config.toml
n_layer = 24
d_model = 128
n_head = 4
n_kv_head = 4
head_dim = 32
d_mlp = 1024
vocab_size = 5009
activation = "gelu"
norm = "rmsnorm"
norm_place = "pre"
norm_eps = 1e-05
positions = "learned"
qk_norm = false
attn_scale = 0.177
bias = "none"
tie_embeddings = true
parallel_block = false
extras = ["capped logits"]
init = "trunc"
init_std_qkv = 0.0442
init_std_o = 0.00635
init_std_up = 0.0442
init_std_down = 0.00635
optimizer = "muon_variant"
lr = 0.00333
lr_mult_down = 1.5
lr_head = 0.0113
grad_clip = 0.5
warmup_steps = 200
schedule = "wsd"
decay_fraction = 0.307
decay_shape = "sqrt"
final_lr_fraction = 0.0
batch_tokens = 32768
seq_len = 512
doc_mask = true
train_tokens = 304600000
steps = 9296
dataset = "wikipedia_en"
Each number is 128 + 32 x the weight over its row's rms, rounded and kept within 0 to 255. Layers, rows and columns count from 0. Numbers have three digits each. The size before them is the row's rms in percent of the matrix's.

# down: layer 14 MLP down (transposed), 1024x128, rms 0.345, rows 148-194, columns 0-63
# up: layer 14 MLP up, 1024x128, rms 0.237, rows 149-194, columns 0-63
down148 108:148157164061186156141110136152114079131115138101182116182141146178181113118134091180159123092082180151161078133132099054141116148078107133159172130111141120074128118151094113091072124082145171
up149 102:112133125058061118133116140129137097097152141083097167143123137101069115152128078133107160120198138130142123141089100142138162124139115136085118138119124119238110188150145166167098114161164147
down149 110:105151110156171172112112150133131168076109185127090105111100153161161136177122103098091136111186115105081139092120116095094127155093113123106139107194138174141177116100136143091121112129122117
up150 102:166083088163153140174135101133124150085120115107201132113138157100166104147094104176130078153113136142134129139149100222169173104119100167137091103100164070092104149138157165167105148200165109
down150 096:146126135115088200054158129108172139123116123078075145172109141165160185147130136073154100098129181120074118136116093109142131094064127086125141117116122185178115130124101154138146138093120091
up151 101:099093145095113099169113073126136164128136137137083124146151048165142126079161110148135126175145065158128082117155083128160079116066139171130097116115093092183052129139152113137116131103125190
down151 102:106190122133154130083156102088067117090143133153125167177077135150090211148115109195147147103124085149132122074117074155115147171135152162131070109112146125124150196116182119103061132114102130
up152 087:095130151160147086154146140127118127128148195121144155101174136127138154118118102126146168152155138135095148154089155111155116162163146169108150082139112180123118183122126098133087190136130168
down152 090:173148171121126104069095126128118152161128060166080096095190098122108176142134128170160118133173125101173072082109135083081101117138146126137154132109165134172101106135169132166159082114094122
up153 110:177093108129161141130117073107097103054127112134110160127162172122109162148083110096152115142186046092102138111146123120146069107141121182143183146139122187159113163094170110125168094134112086
down153 124:139195112135142142133148158097078081092176120110110147165151130097164125166109076100140121133175151125157152064121081119130122141073154069080150112174163177162058153103133108154083093055076135
up154 117:079106059080049159151114151113091157163135128159101168083128180137141098111123184192148080078134149106148153130159086135160140119101155086192157159122148138132160116142117141188118148107185151
down154 125:125088119152094163094110158143158153083115101078092148150100133150156145106145199194080110105109149132133121109152093147148138121093160165189089130100151125130140126140179137158118135139179119
up155 086:153108058164090108157195140124068177098149097187127117092138185121096118106141103109139110142126135111084064152182135108134129121160109120206114125135167154129108110143163141148037139111186142
down155 079:041143192088160171098120154116136035156115143141135119162126120134151112063140135218139134064111137114191155129073125104105110153171128165127193109154103090131137152104117133167204087114142146
up156 102:142072102130138123192130137114135218177102105111097123080180186158102162112087141136123139151151134126166136098138146138112169094135155089121158148093099097149118124131089131071110137133107156
down156 110:177177120158156181112100128072093090115171139119146130140060097116155151119157116123161174129140117077106094087125154094146076147138119105191082102112088195141155130109125098061155117133194120
up157 110:121144083123137086088115096162145111134136161179122154144107113133114160119133176111135041079095208096158059108120156128147162128181143130094122141118120141157134089155108120162154117161079105
down157 114:095095114136108100075120129133124149082098127115088163059175153102096147123125150148072157144199113081128163123084122155146146165161179166151139137137180123135188128125208094145172205091152038
up158 104:093108141188189155170167129129077079110156083137087128105116138095185180110126175152140116131069108134138139195132111155127093116171145123118134119093093170092201114126147113178087094157112082
down158 110:106155120129107139165134167062193132141104117130179139092176135108181059097093169116153096183119123114119133091113116172098107101174144108089102093087158098113063151093130120136136113154122202
up159 090:098141179124091130160098096106125151101095107166139103142099100119156180189068116137113156106071056121101080135120118137116167157143187144126120155084136161109135185103127139139123160177158088
down159 085:121145115137203115134125150180095090088117148051130149101114158068129145110146131099106100164115166149139123128132101078154073060113098139137165138097117162128147107117146099125090078180109174
up160 093:195166088178098107182166082123093138093117164117136166175168121094157098127105164154154082200090146157176110139176117100155125108138136078123137159132143138103131124112116081120096163157117130
down160 098:106085183131162121061087146130172081145173134093097129153120169169112130144093110096125127081143126069085143090141145134137127167099112140145141115111136128168145077120140174156130061106179068
up161 108:174081123173111084135145081082093133135182122134119130134201137143134190134134059048135134118165095124118117105120111105123126071203152089123071138118131120116094136079107177074092144147131135
down161 115:139083129120116123116115205162087082089103042098172095099091144100106137188103115125081127133131086114116121086122122148145115155155130130132123132148203132132169102105118101083158108156146138
up162 099:061139095123067075125123193167162083178105118162142143149144084121085131067117161110133102115157099136132159158076139108139113166074186059085139166133145168148094132115138147135153058142087085
down162 094:084094140157141147110111115127080112164158142068187150114135125114135174092111102105095114153089109102123131126154154153129190110121094134123146141057151079129079069164121137136072114113138175
up163 104:146171174095112102189167043153120133097119145197116109169066191114103102125088049098121133146116113218080152093107134117107109152090084112095152119193134162083116100072078119125117168119094091
down163 106:112162136153151136054104105086142163097145132108189082111157108162074095196123092145136110187156095076099133175055119143072130120149138090137083124107150136116179126110185159101137154171126129
up164 103:163071159121085081181081096100146193135161138055088138106105123134182111170106113144120117140097103104173090143176163079112076090143125158103216134094111137162101136183079156162139143145128140
down164 107:095113121175144094142082136145072150100116178121110120109146145093107119060124144047149096060092118135133165178092183125127131124132096151119218118136189144120109122125115124143047105090114152
up165 100:103102165106122165120154136147122133113181106132125180142162123141137112150145118150153122171137173112102073163124125181111076125099105103144136070139132104127146068127157093179119188071126176
down165 093:105154117188087068119137102110110134096141139106086133144146105134124131169154186160152117118125076140187143159040188123168090173149109084131140184096116093113154156186106140135164123143110103
up166 106:149105130096135202106159190132082159131123121121103122144184153144135120114098070182145143122143100077096100136078121104131140082102152168107188168172089163142151176200168106079111163158125073
down166 104:162143167071123155125166137128100076141084103137101145166145140167111161064132156137206127100099154073087096153163106064119079175143137148101128168161098116121130178123085126145120116104160084
up167 105:078087090121127101214100124076189119130090176100090139107143142178108137120107175146174084147136117146151173100160201160152191148146127142108162174103144114132157117101120090121135139157169101
down167 114:085120139167126108169096111173127124151164116129129100128129140145156084161137153156066122174160143073135172130093097108099126127137082118103170127109118159202151085136152114199105129148128112
up168 107:140128153140089088089090086146153053149126121188123165110043101177101150141126146140076165056096170113139132140142112146143134154147122133115161158156129152110181124134157136141141163127148092
down168 119:140106141153164120150119064113150083102094112080169173139122128113085138199091149128090149133117184131177163089075106161139132147114139067141113070130096156132105139129204163172117168139149177
up169 089:139165141093087129141118159142133083165111076171096175145127128100109072074125068123185149090085087160092123117137121131102139113117110119079134155105114200143073126094138160079184170152136134
down169 098:118112167121106143072089141081111110136146124131194155125156108162181142130118116092156178139157137047137188126131169125141091153154059144140126094169076145091203106147136094103091121175132078
up170 107:140064135068015137162137119092106113138159089134132131142102171145133080136127139126124091148147210130084094130159148181123076089166129097126116121111132127126116129099110135080130123138135121
down170 104:144129114106148124079131152147107139126120062090129094121095096105147100181103160162129129157111109120149108203103106112091141195114132121131077115127137109123128161148185113130174136181115140
up171 090:138151104121167117119106146168146119142194117190096092108112100078126168147085114159161056109116112142170167126124151168132156224121136113127071088084127120137110132160141185164146095154175136
down171 095:209131154150058133085165066134156097109083137178152114145150138169123094142184118129152118158115182101131091167128163098128165093115110111168080113086065192150091104121179153103134137100198133
up172 092:213130095152163158099115134184141126147143105074126156173135153158128081131083099151115069132052077061154129179097164123099133142189130156129129126173146128132129108156112132130120143158135088
down172 097:133134128107127176209125105123081115131117124127138119164176084151120133133143150088114192161048126130177181090094108132137135178136108067135112129162138122151080178134085145090125144224132178
up173 108:096129109091119055175166131148129162177165135099132170109072139143125150066091136155108038094113138121159137112122126143126113072106152104144136175079100171162082101155138098199153090115115178
down173 119:063145110141144077124154168099130104101106126130116138136081094195118089111108125143155163094084153106115117103113127107132153076107155161127110042105061107123120159133168107090112125173106185
up174 100:141144094058111088124153167147165180199152097115128117108209168186140106142141102172117119159116124140137140080168149171165150145107176115109136192127119183176131108159164142114146154113203157
down174 102:079156139171197158184083068155129110156201153133110140121123135132071124117151143178128153104167129147124141146108166173073105103171103062163125148122151168139162149074153149156099154121034172
up175 108:119192157102131200195185137134192159114105100160102123138139148166176105093185130162163081103095146121140157144195142111066135122054080095116156089163154098132139207151111149145160107135145115
down175 109:169228124125170117158164125069082141152072079155115134123099101133150155112163170134209170106146126117151108135103171092082132148161147109189151098113123116127174145063099135130082122175077127
up176 109:103148108149139107149140106144158135106112088143057169126139110159102142153079204184087132141129100145092118161128086152109154173159121132120184160068119086097113169121180165143159099094117115
down176 114:147149154094189091152211143118075147108123130104037186138154139126084108118110124130110145151122085189077163135130118128174189115132144145118100104131101116091104171128156177144118134137118132
up177 117:088133105182139136174129128143149192101145149154134187130137114159134144137132115143175093156099144105090152128184170076079113133165145144138099144116128115122088190118119171178154106162174127
down177 121:113091120169080175058136122096159081170140170116128124128078103077158079104070123069137169117144166123165140137103179153172060132151112079172145132101126074085131185121164100137132163152187173
up178 081:101202136078132086096143140118093128136144147116097166113143087073103112138127178123119084132167123113094053134196161157048106161121139126155129130192152169140125174125146157147111183130134128
down178 068:140077135119076091116107127163145139152111141148081091133133161144095170159135077091050118115119100121141059113150094119180119176092052164112154134088099127108116161115086093116043159167102135
up179 099:118149092219109123121153116070158168068147180182119133160098130100112103096081159126081143078104126150132101130151140151164134162130128157119136166167077068147152113116152148083118135195179133
down179 090:127123149106099133127133118131067119164164155126098109130151144125131110111123113145159132158111137126139168104090151072188088188095089110121120185131119141103128131100113152103130129029139163
up180 091:155191104144111133135115231097093145158188146130104084181155144112151188113108103169169094115154104131129115121165124145150163030140086169158108108143143128117104126089180133125115148172142076
down180 086:110138142107141147100122154128101088098111181061156131110207104107115102058088163100129155150139102202105106179151181090158081170128110103120158115116168127111112134153113111137106116075159160
up181 106:109125099153153137113173125147122138114144125119085118148092118126160103123163148167156102132073159139086137123096133131079140106069128085112159209143204113095123127209136162110161152181175136
down181 108:117162130133148109037086118104121177208157126185151137136147138111048111077129130149133091183124077072175091078125131105155146087142170103196140112120067207099149133117129078153150110096134177
up182 105:164083085207099161114165187112172090167104098067121124091099161129135094130111132084111144118124087097213090138151160096085096146153128107132079176114185194146105141148125127205110154152121115
down182 092:127173098141133149059177098069154115056176089135071142120131109094094166100114131144158039160197168179127119120129123103176105121149153081114124108113145064158145106147116178136149155157121142
up183 107:122057117134113134135090159140058143106141094123160149138100119153108119126082102140077185129160144175113122123206156141119170137200085121209138164044126185117143117124156100131114086078155123
down183 100:102120143184137121132120184107117132102120075127062062191180135124141201135162171163108200104106111159159140154117079124091100079131120152077154121097132144167103126093115156118138126158166104
up184 106:138077139093093122125129064111130157107105123122118165098176135168192109132154165059118170090151188123130143122127142172131146119181121142075086191197121113119115135185147153111188136157127112
down184 102:145138134147104025126052103114128139115117118110079088143090134172131156152144160170098147094166131099094160110128131093085118101100147161151111148105134093069136160177123089088162119110149086
up185 104:109088131080109106152183137176185141153188207068155103142119141097162125141130139147192140101126150158131103133141127078120130189104122184034139146161113126104144152134108087033095155084150114
down185 109:148166212078141163124137142149149140075104176087131104102169089113151148133130138211177157125143070169137134165059152109119066124110073114137133132144091142131170122156173103111073085109124174
up186 083:137138163132115060091161091122154130112065143128142105075122144077165148134101098159154114142098134063190161141123138088153114153124097116196108107121124147068105076155112117099188109105118144
down186 068:071120205082128202129105171132145143118172134168111137153095135151129135131127133068100101089093081143056081111128093162154132132106117160071132147136171096136150114111150124143124124202122085
up187 104:134125116119084172146127115153120158171124171142136138106134113136055135083130126136146096153090150140212130151124140176174113197164157160122120128140089084120187169124114098106162052194146164
down187 105:116142140233091108124142151122133070142115138110154183113135068118110165143081100127122115127102099145169176143146163093080167145115109193105120130074090046089128130138134112107112133129086129
up188 105:150162126117110132144112136149133217082217129158130140156123143105174155143159116141170107126128157176182155105165085188098165130114117182095163163191087091108147151072088144118156106123085086
down188 106:195144077152098143189107116162112100159161192143192102157169090138088133164111091114157162108099133155097135084089164106143105125152159077146148116138234161142129104194110131074159208123129151
up189 111:119083112109137177143193098158100161147159134068128186102092146166111181089149151117144157081113152147137094116151174156103114150144123118069145133122109115134128078147116126166150089144194106
down189 117:134154082112139165155087138150120092123118192146101130077160112138152120141109101074195113139177102129153109147095135099153125114088166139146151170188109114137081153215109106120092079132131109
up190 092:081130130159178120124156128122113093131107096140111181204146041120160060109150105161120062146123123129093129097123134187144104178156128113139094153145113122139133099115154108190160110106079107
down190 099:172154194062191163096099092171107083178182159137210124108173093107134189164115110106170159168082132125142129166065124117158135167155109130139165126155129151123111126150120164093130115113166190
up191 096:171130100142131165132124156131191103090106114153163104169085115151187082173149135146152121162121169099160110104150118093214161127061116087149150123138116152149092104054104113126159128152140085
down191 111:133105157104103160164144086136101052133149196182186163114208112095183200128134130157117192124119189104101134128136112126136139144127090139172115123111122082148154122141159090160155108196156166
up192 089:076087157149140122151150109123183154173137081152067096177153120106148154107078104143146150071154041157080107100098085121096110104160166124112143156132126148104074111181089114144105126145148102
down192 091:170060121139162185112126121133127086100189099098137118051107161111085153123134082135111156150164125104081091138131118175134129139124136164103141189113152084113135124112124155036121088156118118
up193 103:117122164165141156158167171105078116163079141145092144129103096133157097141157073101137142171080076111053132109200111125138090127109166146093159117131148122167118149086174100114149110065137112
down193 091:151170130134070107140105101130132136061122069130106096173183149139144056102104111163157103070170099182155150176094155125125139158145174126161123145128110112145157092124147127114078174136075105
up194 099:082094157146153126191175136159157088149116106117157158165112107154139149062060164118107115126174146130173127107153136143171124156121145167096194165133112121129117184118096111121139141198125120
down194 096:128162154136100096067147137107136119149063104134120095147161132087139138147191150161159134074113140108131122152124178087118138129157184091069152140137162154094121122163123045071096073172116060